From a checkpoint of a small transformer trained on Wikipedia.
Size: 23 layers, width 256, 8 heads of 32 (4 for keys and values), MLP 640 SwiGLU, 22.5M parameters.
Architecture: RMSNorm before each block, rotary positions, untied embeddings, normalized queries and keys, capped logits.
Training: a variant of Adam for these matrices, 4184 steps.
Each number is 200 + 20 x the weight over its row's rms, rounded and kept within 0 to 999. Layers, rows and columns count from 0. The size before them is the row's rms in percent of the matrix's.

# q: layer 9 attention query, 256x256, rms 0.0775, rows 0-63, columns 192-255
# k: layer 9 attention key, 128x256, rms 0.0742, rows 0-31, columns 192-255
# v: layer 9 attention value, 128x256, rms 0.0736, rows 0-2, columns 192-255
# o: layer 9 attention output (transposed), 256x256, rms 0.0805, rows 0-2,32-34, columns 192-255
q0,035,222,194,223,209,192,235,192,200,196,176,224,214,210,273,208,199,199,223,179,193,195,176,206,200,181,225,202,215,190,204,210,214,198,209,196,203,208,170,219,182,179,171,203,203,213,164,204,213,230,169,158,199,178,196,200,161,167,187,182,192,190,209,189,176
q32,030,185,167,225,213,201,205,197,191,176,212,165,203,219,177,192,203,205,198,212,194,173,208,190,192,186,202,221,207,212,174,175,145,209,203,171,207,197,208,206,235,204,140,217,205,179,211,180,162,211,230,196,227,198,209,212,202,184,235,260,168,202,218,225,217
k0,045,172,191,189,183,230,209,225,184,190,195,227,215,193,209,161,229,217,204,204,199,186,179,199,218,177,177,208,175,206,201,210,233,235,230,216,182,201,202,189,240,193,197,197,194,197,183,183,174,228,206,208,196,217,203,195,197,261,186,183,224,175,216,186,225
q1,025,205,199,237,235,191,193,212,200,209,191,214,179,236,210,164,209,212,205,182,200,188,200,208,202,160,147,194,199,202,190,183,188,179,220,176,224,155,196,193,215,209,209,195,158,197,165,198,192,181,179,217,235,183,181,201,209,214,188,172,184,172,208,211,201
q33,025,198,198,220,214,182,207,184,194,193,206,241,174,218,248,180,171,166,225,195,207,198,179,205,183,191,187,176,187,216,230,227,254,209,199,205,237,199,190,190,161,202,210,192,195,202,205,202,194,175,184,215,200,194,212,185,194,193,168,191,206,190,229,195,196
k1,038,223,177,188,203,187,234,187,220,204,178,172,185,190,209,211,207,225,185,219,203,213,198,213,199,226,235,197,188,179,192,234,139,172,205,213,243,208,213,202,214,218,191,178,211,203,202,201,220,225,219,182,168,181,185,209,208,168,230,235,195,213,209,204,203
q2,099,160,257,238,224,190,184,208,185,206,220,210,196,220,198,173,202,193,199,189,209,186,228,183,240,207,208,165,205,187,195,192,232,216,185,181,213,193,215,198,190,210,222,205,158,171,220,207,201,187,234,192,207,209,196,215,230,217,199,221,196,187,171,188,227
q34,125,209,208,211,190,197,206,214,193,207,184,239,193,192,245,209,182,179,225,183,199,217,202,212,181,212,203,185,196,210,222,223,222,191,198,214,185,200,174,226,174,171,229,190,215,234,183,195,228,201,175,170,160,189,215,164,201,175,196,170,242,208,194,226,194
k2,045,226,237,237,212,188,179,209,207,180,206,190,183,198,207,211,199,205,194,224,185,191,184,223,188,173,204,216,214,191,209,185,237,207,189,218,231,219,222,210,175,167,242,232,186,200,160,208,217,210,136,205,210,178,188,198,209,200,205,184,211,217,204,210,226
q3,042,215,225,232,217,197,202,220,199,214,208,230,187,171,188,191,224,210,199,198,204,196,208,219,204,154,206,204,192,186,168,171,185,212,190,163,203,185,213,179,179,165,252,175,177,208,164,201,245,195,193,191,199,209,228,194,203,218,182,200,208,183,218,206,185
q35,040,213,230,242,211,169,227,227,199,230,190,212,189,195,229,210,188,180,225,183,197,216,214,223,209,168,208,204,171,204,209,201,224,190,186,193,191,191,205,225,148,167,241,201,201,230,185,214,232,204,180,180,168,190,204,169,203,187,189,175,243,226,201,196,200
k3,018,199,205,204,194,207,207,218,181,199,224,199,196,247,193,174,217,188,215,222,177,160,224,170,185,202,204,220,226,183,192,182,227,220,241,189,210,204,206,181,215,202,204,210,191,189,207,175,176,208,219,196,224,237,188,193,217,187,227,216,179,207,230,251,217
q4,090,190,208,194,208,194,190,196,184,225,199,183,210,201,158,184,208,227,180,229,201,196,175,182,203,190,198,216,174,193,199,196,185,208,209,196,189,181,206,168,198,168,209,201,207,187,219,224,195,214,205,230,197,201,188,213,197,195,194,250,177,185,203,179,207
q36,057,228,201,202,180,188,201,201,182,225,187,164,198,209,211,203,200,225,189,215,186,203,167,183,217,175,231,232,153,210,196,188,198,170,219,208,199,189,210,202,196,182,154,204,206,224,192,235,235,223,183,247,200,231,199,219,164,180,192,254,180,189,217,200,179
k4,040,206,213,180,213,208,193,182,198,235,194,218,213,187,225,194,191,219,196,214,178,214,199,233,200,181,170,221,219,232,212,213,225,199,181,198,164,201,175,234,194,216,217,181,190,212,230,234,153,192,199,232,187,216,210,194,214,220,199,174,230,198,187,198,189
q5,081,181,186,171,192,219,217,193,207,213,194,175,220,202,185,181,203,219,166,227,217,172,187,202,199,203,212,226,169,192,194,214,173,205,192,225,220,229,202,175,238,229,130,222,222,188,191,179,189,172,240,220,200,181,197,239,170,191,201,222,180,169,170,199,188
q37,056,238,176,202,236,208,205,181,209,186,201,182,205,199,176,226,234,208,197,213,204,202,202,176,206,192,217,224,190,214,175,166,164,229,218,172,195,195,213,186,231,179,165,223,229,208,188,221,166,193,191,218,222,187,194,248,199,213,213,199,159,211,186,202,200
k5,025,179,196,218,182,181,218,162,202,195,164,226,215,183,206,200,225,202,207,204,211,190,216,196,238,211,198,189,175,174,187,202,201,186,199,199,187,203,220,206,183,218,192,184,175,189,226,213,249,167,205,186,207,189,198,206,218,230,206,198,196,182,162,197,247
q6,071,208,215,239,191,218,196,183,189,229,219,200,212,189,198,217,209,203,181,231,214,203,185,209,211,188,179,235,190,206,192,195,210,226,183,198,217,198,216,191,177,208,197,188,223,197,232,202,212,202,209,181,183,211,193,210,188,193,202,208,166,172,193,200,223
q38,062,193,226,247,185,219,202,191,199,198,230,210,210,193,220,216,204,174,180,216,223,199,189,220,212,201,168,223,191,207,164,195,227,200,170,186,202,187,207,196,172,197,220,191,222,216,218,203,216,219,210,174,195,200,195,205,208,226,206,206,171,151,199,190,206
k6,068,196,193,209,209,185,200,218,180,212,219,217,188,176,228,183,194,203,219,205,196,189,174,202,228,200,227,212,179,159,219,191,211,197,215,228,232,208,199,192,214,224,207,195,152,182,151,227,243,197,190,191,167,168,239,229,216,238,226,154,217,233,194,187,206
q7,089,179,216,208,225,208,227,192,219,165,186,186,193,238,172,180,199,215,232,195,216,193,205,186,171,218,210,200,197,208,216,198,211,222,219,193,199,215,205,195,229,218,181,233,189,188,179,172,147,177,223,189,248,172,211,202,203,212,194,197,200,196,195,194,179
q39,089,194,216,209,223,206,224,186,210,170,184,189,188,231,177,172,197,200,227,188,205,201,212,192,175,220,228,188,203,226,222,195,206,206,229,189,185,211,198,199,226,221,178,232,180,201,180,172,150,158,213,190,246,178,220,203,201,208,213,186,204,200,209,191,173
k7,100,184,203,208,188,219,227,178,205,163,185,204,230,232,180,230,204,195,202,209,203,198,240,196,183,209,183,193,206,227,167,202,200,212,180,166,186,189,215,207,204,184,186,205,241,199,247,182,181,194,236,175,224,217,170,171,203,162,166,250,184,177,190,217,213
q8,100,207,241,184,187,194,200,220,197,213,158,171,211,240,158,177,203,231,188,186,176,194,200,211,200,200,214,214,181,207,226,187,173,198,154,210,194,230,170,152,203,206,178,214,198,193,210,244,182,195,222,228,194,209,174,233,222,217,215,236,223,218,209,220,242
q40,107,217,237,186,184,200,199,217,197,220,152,180,201,244,186,188,198,213,190,178,164,202,196,221,201,208,217,207,185,216,235,180,180,188,160,209,190,229,167,170,183,203,175,212,201,217,203,236,198,187,210,233,184,216,185,235,217,204,224,229,225,223,212,218,229
k8,111,225,217,204,189,197,169,200,245,212,194,218,229,181,194,187,223,182,196,192,170,193,199,211,190,211,136,163,216,211,170,204,211,207,202,188,154,225,197,191,185,225,190,180,213,235,243,230,189,232,202,241,217,210,176,199,188,214,207,222,200,152,220,220,228
q9,081,206,181,190,172,187,224,226,227,218,213,217,193,170,187,166,186,250,211,237,229,163,195,199,199,183,190,225,170,180,204,244,183,215,202,224,209,216,222,196,222,182,196,214,179,154,162,172,209,216,216,208,228,182,196,173,229,184,185,190,204,199,223,219,217
q41,087,190,180,187,187,191,216,228,220,206,202,218,206,168,185,165,195,255,213,240,239,159,204,196,208,181,175,233,180,177,197,238,192,231,204,223,216,216,229,191,225,188,198,217,184,146,171,181,208,208,220,205,229,183,187,170,239,182,176,198,199,200,223,223,212
k9,113,188,201,208,218,224,210,184,233,155,182,180,209,190,162,188,199,228,189,217,231,185,208,238,199,182,200,202,201,150,234,200,191,215,151,226,205,195,231,211,232,214,226,213,197,180,161,174,233,201,223,193,221,206,185,195,191,227,156,205,176,184,195,185,214
q10,082,220,187,192,206,218,201,189,200,196,221,194,208,149,181,243,229,206,196,197,208,205,209,185,174,199,179,191,219,185,204,243,220,227,220,209,210,187,209,207,197,198,236,194,233,216,211,211,186,193,178,203,183,188,222,159,221,180,182,194,191,166,204,198,179
q42,086,240,183,206,198,208,195,177,192,193,227,191,206,152,182,247,232,181,189,186,193,213,215,192,173,206,186,180,219,198,189,235,213,214,231,209,201,176,206,214,194,201,232,198,226,233,207,214,195,185,178,201,172,192,219,168,223,173,190,189,189,173,195,206,176
k10,113,188,179,161,219,189,224,224,169,188,175,228,212,203,247,218,184,193,158,193,174,219,185,194,197,226,191,226,210,193,222,202,160,183,233,236,192,195,194,210,190,204,180,201,209,225,236,241,185,166,180,184,165,217,210,204,210,197,201,181,187,168,192,215,213
q11,122,227,151,200,202,209,191,177,211,199,202,212,185,242,169,196,226,218,221,162,159,215,207,192,199,180,214,198,198,190,213,204,204,195,222,192,172,176,183,220,191,190,224,198,188,200,202,197,218,183,198,218,212,155,264,190,163,230,215,214,247,210,192,209,206
q43,121,220,158,199,212,214,186,182,217,189,194,202,188,252,162,190,239,234,228,167,164,207,203,196,207,182,205,193,189,193,217,189,219,202,217,186,179,181,192,215,189,182,226,205,184,181,204,192,223,187,211,222,219,154,251,195,161,235,195,218,234,216,191,196,212
k11,113,214,208,215,152,205,185,209,204,220,214,186,210,191,207,180,230,194,184,177,217,219,228,212,215,201,198,217,213,216,187,222,155,165,244,185,228,221,201,213,191,190,194,184,197,189,215,211,196,215,196,212,230,212,230,192,224,193,145,223,211,181,200,214,171
q12,095,210,200,172,192,211,230,197,224,189,226,214,176,220,175,206,219,195,199,228,223,165,199,207,225,193,161,194,188,182,188,179,190,223,193,229,233,199,216,161,231,206,167,212,165,166,191,146,209,201,235,204,232,192,177,202,159,194,189,199,179,207,175,198,183
q44,086,213,208,169,183,211,225,202,215,192,226,214,184,230,191,205,215,168,198,220,215,165,188,213,232,198,162,180,194,189,184,180,201,205,198,224,222,200,212,159,219,206,169,202,162,185,193,141,214,194,225,197,229,184,184,192,142,199,200,190,198,202,180,196,167
k12,098,200,178,216,162,183,200,184,171,180,240,210,205,189,202,209,209,229,210,217,228,197,232,190,224,233,211,183,200,163,198,155,165,228,222,216,210,192,212,157,211,204,194,221,211,173,217,210,232,181,211,199,207,191,216,181,208,216,195,217,206,183,205,196,177
q13,114,208,205,154,201,200,189,171,213,179,215,191,225,265,214,196,223,178,203,173,166,192,230,232,202,178,204,188,198,203,214,210,191,189,158,220,214,218,183,207,200,230,185,199,190,172,199,242,193,205,195,236,186,196,180,246,201,211,203,169,183,215,178,209,215
q45,114,215,214,151,204,194,189,175,196,175,214,190,223,275,229,190,224,165,203,162,166,192,229,234,198,184,197,187,193,202,213,218,196,194,159,219,214,211,181,210,193,223,192,201,187,180,210,243,194,201,193,229,181,190,181,241,195,213,198,168,204,212,180,203,210
k13,116,196,181,225,183,198,191,260,200,216,234,211,182,212,156,179,189,179,222,170,203,158,213,194,224,181,200,190,185,224,199,194,196,180,228,210,252,192,178,205,188,218,194,130,204,196,170,217,203,225,206,188,208,171,205,209,229,195,193,188,177,219,177,195,207
q14,103,169,212,192,181,184,195,180,190,231,213,181,234,234,216,183,214,176,156,204,204,215,189,218,232,205,220,208,208,190,159,190,226,174,226,205,175,199,215,202,174,175,182,193,203,212,170,188,229,204,180,192,174,221,175,179,147,193,211,225,194,191,211,173,202
q46,099,169,206,184,179,196,193,178,183,241,207,184,231,228,216,182,218,169,159,213,208,217,185,216,225,200,221,209,205,190,166,186,218,176,235,214,169,195,226,196,183,175,180,189,224,220,178,190,222,213,184,194,180,224,175,187,144,193,209,231,190,183,210,168,197
k14,113,211,174,188,194,197,214,170,175,216,227,202,198,209,214,213,179,184,213,158,197,204,208,159,204,213,215,174,194,180,186,203,268,195,245,155,184,215,189,182,190,182,184,226,218,202,186,211,218,190,190,214,191,209,196,174,200,225,197,207,222,226,218,182,180
q15,110,221,248,216,207,204,178,220,221,189,194,229,185,215,196,179,205,192,178,197,197,197,207,187,190,224,209,172,192,208,199,202,157,213,207,187,207,211,196,216,209,166,227,206,203,207,219,222,203,166,204,183,175,195,197,193,210,206,187,202,202,225,231,204,182
q47,111,196,251,221,203,207,187,216,231,194,190,229,189,204,191,173,204,204,173,208,204,190,212,192,193,235,211,176,186,196,195,192,149,221,206,183,208,221,198,213,217,175,225,206,201,192,223,225,200,171,207,186,179,184,191,201,216,210,187,213,191,217,236,196,181
k15,108,202,215,215,183,191,193,219,236,145,221,219,186,192,214,207,220,202,180,190,212,207,218,173,214,228,183,155,226,215,235,196,146,196,133,200,166,165,205,190,195,186,183,213,233,196,204,216,232,177,193,200,217,194,169,217,183,192,194,216,199,151,213,201,206
q16,113,190,199,221,232,214,166,178,203,187,210,213,199,187,191,181,194,170,156,211,209,189,226,170,184,205,215,184,185,225,188,159,207,211,196,180,196,200,182,187,204,207,185,159,160,210,222,237,217,187,178,202,180,184,171,248,173,212,193,237,228,203,201,199,201
q48,114,205,208,229,227,210,165,178,197,184,209,210,202,189,194,189,187,169,168,206,211,186,228,167,187,205,216,179,188,223,197,157,206,201,202,189,194,190,183,186,205,198,185,162,168,212,224,244,221,188,173,204,184,187,169,250,171,203,202,242,231,211,209,203,196
k16,107,177,160,263,165,223,156,197,219,174,231,225,199,204,197,199,207,178,203,199,181,226,207,166,204,192,193,203,165,199,204,226,239,207,182,208,207,219,179,235,208,207,175,187,200,197,177,187,207,186,197,159,190,156,183,213,192,221,196,216,205,210,189,186,210
q17,117,206,178,201,187,193,229,184,211,214,215,187,197,216,199,198,194,250,201,184,177,188,190,212,191,175,181,219,161,193,169,199,220,180,202,223,206,257,196,189,197,183,171,220,235,177,179,173,191,203,228,218,207,202,243,181,181,191,187,195,157,178,204,197,200
q49,114,201,181,212,171,173,226,183,207,220,217,183,200,215,212,205,197,248,209,173,173,188,195,215,192,171,190,215,168,188,176,209,219,168,194,221,206,255,204,190,181,191,168,226,222,190,178,169,193,196,227,213,202,211,251,176,185,188,198,185,159,173,211,198,202
k17,122,200,192,232,214,163,202,233,216,188,188,207,172,180,222,210,211,167,204,185,190,187,193,219,149,173,190,182,193,226,183,200,213,216,238,192,191,245,218,216,194,201,175,193,223,190,198,239,176,180,218,235,194,205,217,223,187,209,204,189,192,218,232,196,224
q18,094,241,208,242,185,165,201,215,196,169,185,220,180,175,234,201,203,184,253,190,189,232,206,196,248,208,223,167,196,215,229,204,208,220,205,179,191,210,206,219,206,200,191,195,206,199,221,211,209,215,193,199,194,195,186,174,236,219,203,162,160,209,173,213,171
q50,089,245,206,232,195,171,196,228,199,164,185,215,175,172,225,192,211,196,249,193,193,230,201,196,243,204,216,167,185,206,227,211,200,220,216,171,191,212,212,213,212,204,193,192,218,190,225,213,205,216,206,201,191,183,177,176,245,233,201,169,159,219,170,211,166
k18,110,223,207,228,223,175,186,194,205,205,201,197,141,178,215,199,212,184,210,196,246,207,205,204,167,202,220,175,189,187,205,219,217,209,197,216,199,174,201,197,206,179,192,219,213,195,202,193,168,183,167,216,199,181,203,180,191,149,193,191,225,217,171,218,183
q19,088,172,220,215,158,196,221,221,219,203,181,185,216,211,185,220,215,188,214,190,201,207,207,226,220,221,209,193,204,170,159,169,187,200,205,200,228,250,225,200,222,188,208,221,177,200,204,238,210,204,242,238,203,211,220,192,218,208,223,220,182,201,230,189,198
q51,088,170,207,214,159,199,216,212,220,198,182,184,211,217,179,216,217,182,211,196,205,206,195,216,213,217,215,199,204,168,156,181,182,202,193,202,224,246,217,186,236,196,193,220,182,198,199,237,209,204,243,254,203,199,216,189,210,203,214,226,189,205,241,185,189
k19,107,200,187,164,213,217,224,195,248,197,195,198,204,208,253,213,181,199,230,157,242,199,198,223,227,225,164,179,196,171,185,215,226,166,233,216,206,186,227,175,218,194,195,207,163,209,212,253,221,195,203,199,224,217,195,206,216,201,170,173,163,207,210,227,203
q20,124,173,202,203,222,218,202,190,218,199,201,218,189,204,186,190,218,204,190,217,212,190,223,171,179,198,209,190,207,213,208,243,204,206,201,194,200,212,219,207,211,200,207,192,217,164,232,223,211,181,220,223,193,182,235,213,205,212,194,211,187,193,149,202,170
q52,120,178,206,200,217,227,199,186,221,209,201,218,192,200,192,184,214,192,189,218,217,192,217,178,170,198,206,192,200,217,219,237,214,206,203,205,205,216,218,205,210,199,213,187,218,169,228,219,208,191,213,233,188,186,228,209,201,215,192,220,190,196,151,207,171
k20,128,195,195,198,210,184,174,259,231,163,178,182,208,230,158,222,199,202,172,204,200,208,187,151,208,231,211,206,174,217,214,217,218,199,220,224,214,186,198,230,207,203,204,211,247,193,219,201,221,190,219,173,176,219,211,229,191,173,210,209,197,201,191,175,167
q21,087,188,243,190,162,197,219,200,181,222,195,177,196,205,194,225,186,177,203,224,238,201,220,180,217,218,194,185,189,216,219,188,215,196,182,207,207,227,210,194,224,225,149,211,223,180,171,187,191,221,231,209,232,196,163,214,183,146,245,220,189,202,198,201,167
q53,091,166,254,192,173,193,226,208,190,184,187,180,209,219,192,220,199,178,200,219,231,199,219,191,220,231,186,184,194,203,210,182,206,194,172,189,220,245,209,202,212,226,163,223,197,173,176,201,204,223,231,210,226,209,148,214,203,163,234,215,194,208,200,201,166
k21,094,197,214,211,196,206,200,163,224,202,210,183,177,227,147,240,192,228,231,204,237,178,217,192,223,203,209,175,178,171,191,181,236,219,193,199,208,201,204,183,222,213,197,182,215,195,210,181,195,216,223,183,207,177,158,174,210,204,198,214,180,232,232,182,226
q22,091,196,200,192,186,212,210,205,205,194,217,195,199,176,204,202,171,238,214,198,205,179,195,186,201,170,193,227,213,193,197,202,188,231,211,193,248,190,210,178,204,220,187,206,192,210,209,194,210,178,205,202,207,195,190,178,185,188,195,209,189,167,194,204,186
q54,090,208,211,196,180,217,207,206,200,199,216,187,205,172,207,207,163,234,217,184,192,183,216,195,213,164,204,212,215,199,193,197,193,227,218,198,252,195,213,183,204,223,193,210,188,212,205,196,211,176,198,200,205,199,190,180,183,197,195,207,189,172,197,208,191
k22,103,155,186,193,193,240,207,195,223,179,216,199,186,164,247,202,200,175,204,204,172,189,187,217,181,206,191,201,188,197,182,208,190,215,183,185,255,183,229,207,225,196,197,200,168,179,188,192,227,194,223,163,196,188,170,191,218,187,211,159,195,176,170,208,224
q23,091,212,185,206,194,197,200,197,205,234,184,206,222,203,196,194,209,212,203,193,206,223,211,220,199,176,192,205,203,202,190,175,205,178,209,221,182,213,183,214,200,175,202,169,229,230,200,202,205,178,192,202,212,197,183,226,180,234,187,157,206,211,237,220,220
q55,092,215,192,202,190,201,202,196,208,226,186,203,218,209,194,193,209,225,196,191,211,228,212,230,202,167,188,206,207,209,188,172,201,183,209,220,187,209,183,224,200,182,198,167,222,222,205,210,209,176,190,197,211,198,182,234,180,236,191,157,209,201,238,223,217
k23,116,210,153,236,185,201,196,172,255,226,208,207,203,215,179,182,182,192,208,231,179,215,191,192,163,221,210,186,201,183,167,220,208,202,223,181,210,220,196,202,206,196,188,207,242,206,167,188,171,189,205,221,205,242,224,233,187,199,210,194,182,190,204,167,234
q24,092,196,192,222,164,217,165,225,184,230,187,184,213,192,205,215,193,230,205,199,204,215,233,171,218,174,190,207,198,203,245,229,198,220,177,197,214,184,193,218,180,204,235,185,236,194,192,217,223,227,194,215,195,186,205,194,230,179,209,213,212,233,186,218,207
q56,094,200,184,217,161,217,156,222,180,232,182,183,209,197,202,212,187,229,199,201,196,220,225,169,210,172,200,206,191,208,247,236,199,215,184,195,217,187,187,220,180,209,226,183,246,203,184,211,211,226,192,220,191,183,212,200,218,180,213,212,212,230,181,221,204
k24,109,173,219,200,195,227,180,168,208,236,193,182,177,203,202,197,210,164,214,198,174,192,207,186,206,158,202,206,226,227,256,199,221,193,200,200,228,187,214,229,198,209,204,190,161,207,168,178,223,197,203,212,209,162,168,191,210,214,209,172,226,206,230,173,213
q25,100,154,175,226,224,204,192,222,213,176,202,218,181,170,211,221,199,203,186,236,223,192,189,213,181,219,200,177,153,194,177,195,199,183,227,181,196,198,185,184,220,203,189,206,206,196,192,182,194,208,206,213,223,212,214,217,215,180,220,176,210,227,215,178,163
q57,099,157,168,227,216,198,198,222,210,180,204,212,177,178,215,221,197,191,179,222,210,189,182,210,191,221,207,176,164,193,171,191,192,175,227,172,184,205,185,182,219,200,175,206,189,203,189,181,192,206,205,209,228,228,222,216,207,177,228,171,209,229,216,166,162
k25,114,151,197,205,193,209,179,200,225,182,167,207,197,190,212,220,213,211,229,242,229,237,198,200,210,150,201,210,176,215,213,216,219,197,163,200,153,186,199,215,217,193,193,207,187,198,198,201,186,188,213,210,205,205,219,217,199,227,210,211,204,232,222,185,210
q26,115,161,198,214,232,213,242,185,206,245,189,185,196,174,217,240,176,226,193,175,177,178,190,243,217,183,199,218,207,177,211,189,190,166,197,185,177,189,165,191,214,201,196,232,209,215,191,180,223,181,207,202,231,179,211,234,170,186,176,179,212,227,199,169,206
q58,117,160,204,213,233,215,240,189,206,242,178,188,201,181,224,232,177,212,199,177,175,182,192,248,216,187,186,217,203,177,224,194,195,165,191,184,185,193,165,195,202,198,207,233,207,221,194,188,217,178,212,212,232,180,210,239,178,186,180,184,216,227,192,182,204
k26,117,220,220,186,161,198,192,203,255,204,221,199,206,171,236,186,213,223,196,214,164,178,217,210,185,185,221,215,221,195,177,182,227,189,213,186,210,174,204,190,199,175,175,213,205,218,218,178,243,206,199,234,218,208,187,215,196,223,194,204,210,186,220,159,195
q27,113,197,193,207,169,199,217,207,217,239,189,211,214,236,246,193,210,214,217,208,211,212,191,227,205,187,185,170,204,203,213,190,190,164,183,214,206,194,198,200,173,172,223,190,211,233,198,213,203,195,196,183,167,204,226,197,184,190,192,156,203,192,194,198,217
q59,108,189,196,202,177,206,205,210,215,236,195,209,222,244,235,175,219,204,207,213,209,211,185,221,201,185,192,175,190,201,209,196,185,158,185,213,204,195,203,196,180,172,228,182,216,228,195,205,204,185,212,173,183,209,232,197,174,201,181,149,212,204,194,203,212
k27,091,186,179,178,190,156,207,220,198,194,170,234,231,190,216,213,198,179,207,220,199,185,168,196,186,201,179,159,183,228,217,179,163,204,197,238,198,201,229,197,210,202,176,250,220,196,218,231,246,193,228,195,198,210,206,196,169,181,232,189,219,202,246,164,179
q28,099,213,202,185,277,214,190,184,244,187,243,215,213,205,198,193,178,179,180,188,187,175,220,220,185,188,186,207,177,213,176,189,154,205,226,205,198,179,205,213,192,185,244,190,202,170,230,206,220,186,210,146,172,190,174,218,196,179,166,184,209,189,213,192,194
q60,105,201,196,196,282,211,195,181,246,174,243,227,205,203,201,183,192,190,184,199,187,168,208,214,171,184,178,222,174,206,173,188,172,218,221,209,206,180,203,208,204,170,231,190,201,171,227,199,217,204,200,149,192,188,177,213,198,186,154,177,196,185,220,200,194
k28,104,197,198,188,206,188,185,235,204,171,247,212,172,199,158,212,202,207,187,204,223,189,211,202,213,192,229,209,193,239,208,205,179,188,161,201,241,212,201,202,201,188,188,194,213,172,182,207,213,193,212,160,202,192,186,211,201,189,161,189,186,239,179,164,198
q29,081,192,142,206,249,161,172,201,202,169,205,240,206,196,234,190,217,161,216,195,201,225,201,198,173,230,220,175,222,195,189,192,199,194,220,187,175,175,169,203,191,199,209,179,188,238,228,213,184,183,175,198,215,207,214,205,204,217,195,157,213,229,213,184,182
q61,078,191,135,209,250,164,168,212,206,182,205,239,213,189,223,194,225,179,215,216,213,231,203,191,178,230,219,174,223,199,190,187,199,210,232,190,182,181,170,193,193,213,222,182,196,223,240,213,172,196,181,209,197,208,203,225,218,219,191,165,207,220,198,179,182
k29,102,217,133,204,205,180,171,217,148,218,198,244,212,218,221,175,184,163,193,182,222,239,191,187,183,213,187,209,198,210,225,201,191,178,205,198,173,196,159,208,178,181,192,203,213,238,225,215,162,171,173,208,209,223,257,211,198,178,206,193,192,204,191,211,193
q30,113,212,181,224,218,162,218,194,168,245,200,226,221,151,212,189,194,213,169,211,203,186,174,204,203,203,243,247,215,178,177,180,211,174,217,201,188,216,196,191,196,183,196,194,186,200,224,211,208,200,173,187,162,213,188,244,207,225,149,231,178,183,198,181,220
q62,113,209,194,221,217,155,219,185,160,227,196,224,225,162,220,188,195,200,166,215,214,187,175,202,209,206,244,250,227,175,182,178,207,176,210,193,182,224,194,189,190,176,191,200,188,200,223,214,208,189,168,185,172,213,185,239,208,226,154,228,182,187,201,179,223
k30,116,194,189,230,235,169,215,213,197,164,192,211,190,189,212,185,179,199,184,187,185,191,179,193,197,213,202,193,199,128,176,222,237,186,209,192,174,230,205,198,204,184,201,229,200,185,198,217,236,190,187,218,184,198,196,221,180,230,160,192,192,194,187,186,221
q31,082,183,186,211,169,214,200,205,200,194,192,174,222,205,212,200,187,200,195,189,204,232,197,214,159,253,202,179,202,198,182,186,228,193,182,224,187,197,183,207,203,237,221,209,166,211,154,194,211,166,227,218,178,199,247,209,196,217,218,175,196,226,201,179,194
q63,089,183,193,206,179,216,199,220,211,201,187,198,223,210,214,184,186,214,190,197,214,229,197,225,160,251,185,163,196,185,182,183,219,195,190,231,195,204,179,206,203,232,230,216,178,203,164,199,208,176,226,217,174,186,228,212,195,220,210,181,201,227,191,186,205
k31,113,190,184,254,210,205,215,193,198,155,243,205,194,233,198,192,140,184,252,177,211,203,204,166,192,233,203,173,195,207,204,181,218,226,199,188,180,214,197,188,195,160,180,182,183,211,194,174,205,180,209,207,224,203,213,192,203,189,193,200,175,206,230,215,206
v0,138,187,229,226,222,182,185,216,197,198,171,154,214,186,191,232,224,190,212,192,227,223,174,219,207,205,190,173,195,187,191,215,217,182,180,195,181,140,211,214,180,195,232,190,199,217,195,211,218,201,190,168,179,211,186,188,181,205,185,194,247,200,168,161,173
o0,118,208,184,179,202,220,200,217,233,224,221,178,226,187,182,222,199,181,174,207,214,218,193,198,203,209,224,231,213,221,215,216,174,228,228,166,183,201,192,187,193,212,161,220,215,215,192,190,192,225,225,216,216,174,185,190,190,193,214,228,180,197,194,170,207
o32,135,209,176,174,200,224,200,210,222,217,227,173,222,179,164,224,203,195,169,217,214,223,195,193,195,203,212,231,215,224,216,214,174,235,220,177,166,198,193,188,194,221,162,213,212,208,185,187,190,221,233,211,217,182,183,201,192,191,215,223,164,198,190,177,202
v1,139,215,201,205,167,199,216,224,209,197,190,236,227,225,185,200,173,194,176,213,189,189,167,189,203,193,181,200,200,189,212,179,213,178,230,153,182,175,215,178,199,197,175,203,192,216,230,174,177,189,207,215,206,185,199,215,210,175,202,216,201,201,181,193,218
o1,145,212,201,224,211,214,192,196,209,210,200,239,219,206,200,133,246,200,230,212,179,191,215,205,194,196,210,200,158,213,189,182,198,178,196,217,224,189,215,191,237,215,221,219,195,213,166,255,203,191,178,191,194,202,216,177,211,191,227,212,227,200,198,210,217
o33,146,205,218,231,217,209,195,194,213,213,191,240,223,219,216,133,236,185,233,198,175,181,210,203,201,198,212,196,158,202,180,182,204,169,187,217,234,192,216,194,239,204,217,223,191,214,173,254,207,197,180,199,191,211,210,170,215,199,218,213,241,200,201,211,212
v2,153,216,225,192,244,185,199,171,174,200,196,197,212,192,195,207,200,215,224,209,183,192,195,214,205,229,198,209,198,222,186,188,204,160,215,189,166,206,188,211,188,165,192,204,186,221,205,166,228,188,193,175,205,214,198,204,248,183,188,222,214,160,214,195,212
o2,151,207,197,223,194,192,175,205,211,235,216,199,209,190,160,202,204,148,185,224,222,208,203,176,194,177,206,204,157,200,207,205,181,199,234,234,197,210,200,173,216,192,175,228,227,182,171,202,176,244,218,171,214,167,226,145,209,201,218,190,182,215,184,197,201
o34,147,199,214,234,192,188,182,214,206,230,209,217,208,195,178,206,200,154,186,238,227,205,197,187,188,178,210,204,158,196,208,201,183,202,233,241,199,211,197,181,217,183,175,221,218,183,175,208,184,237,228,160,213,167,219,152,212,204,203,183,185,206,192,197,206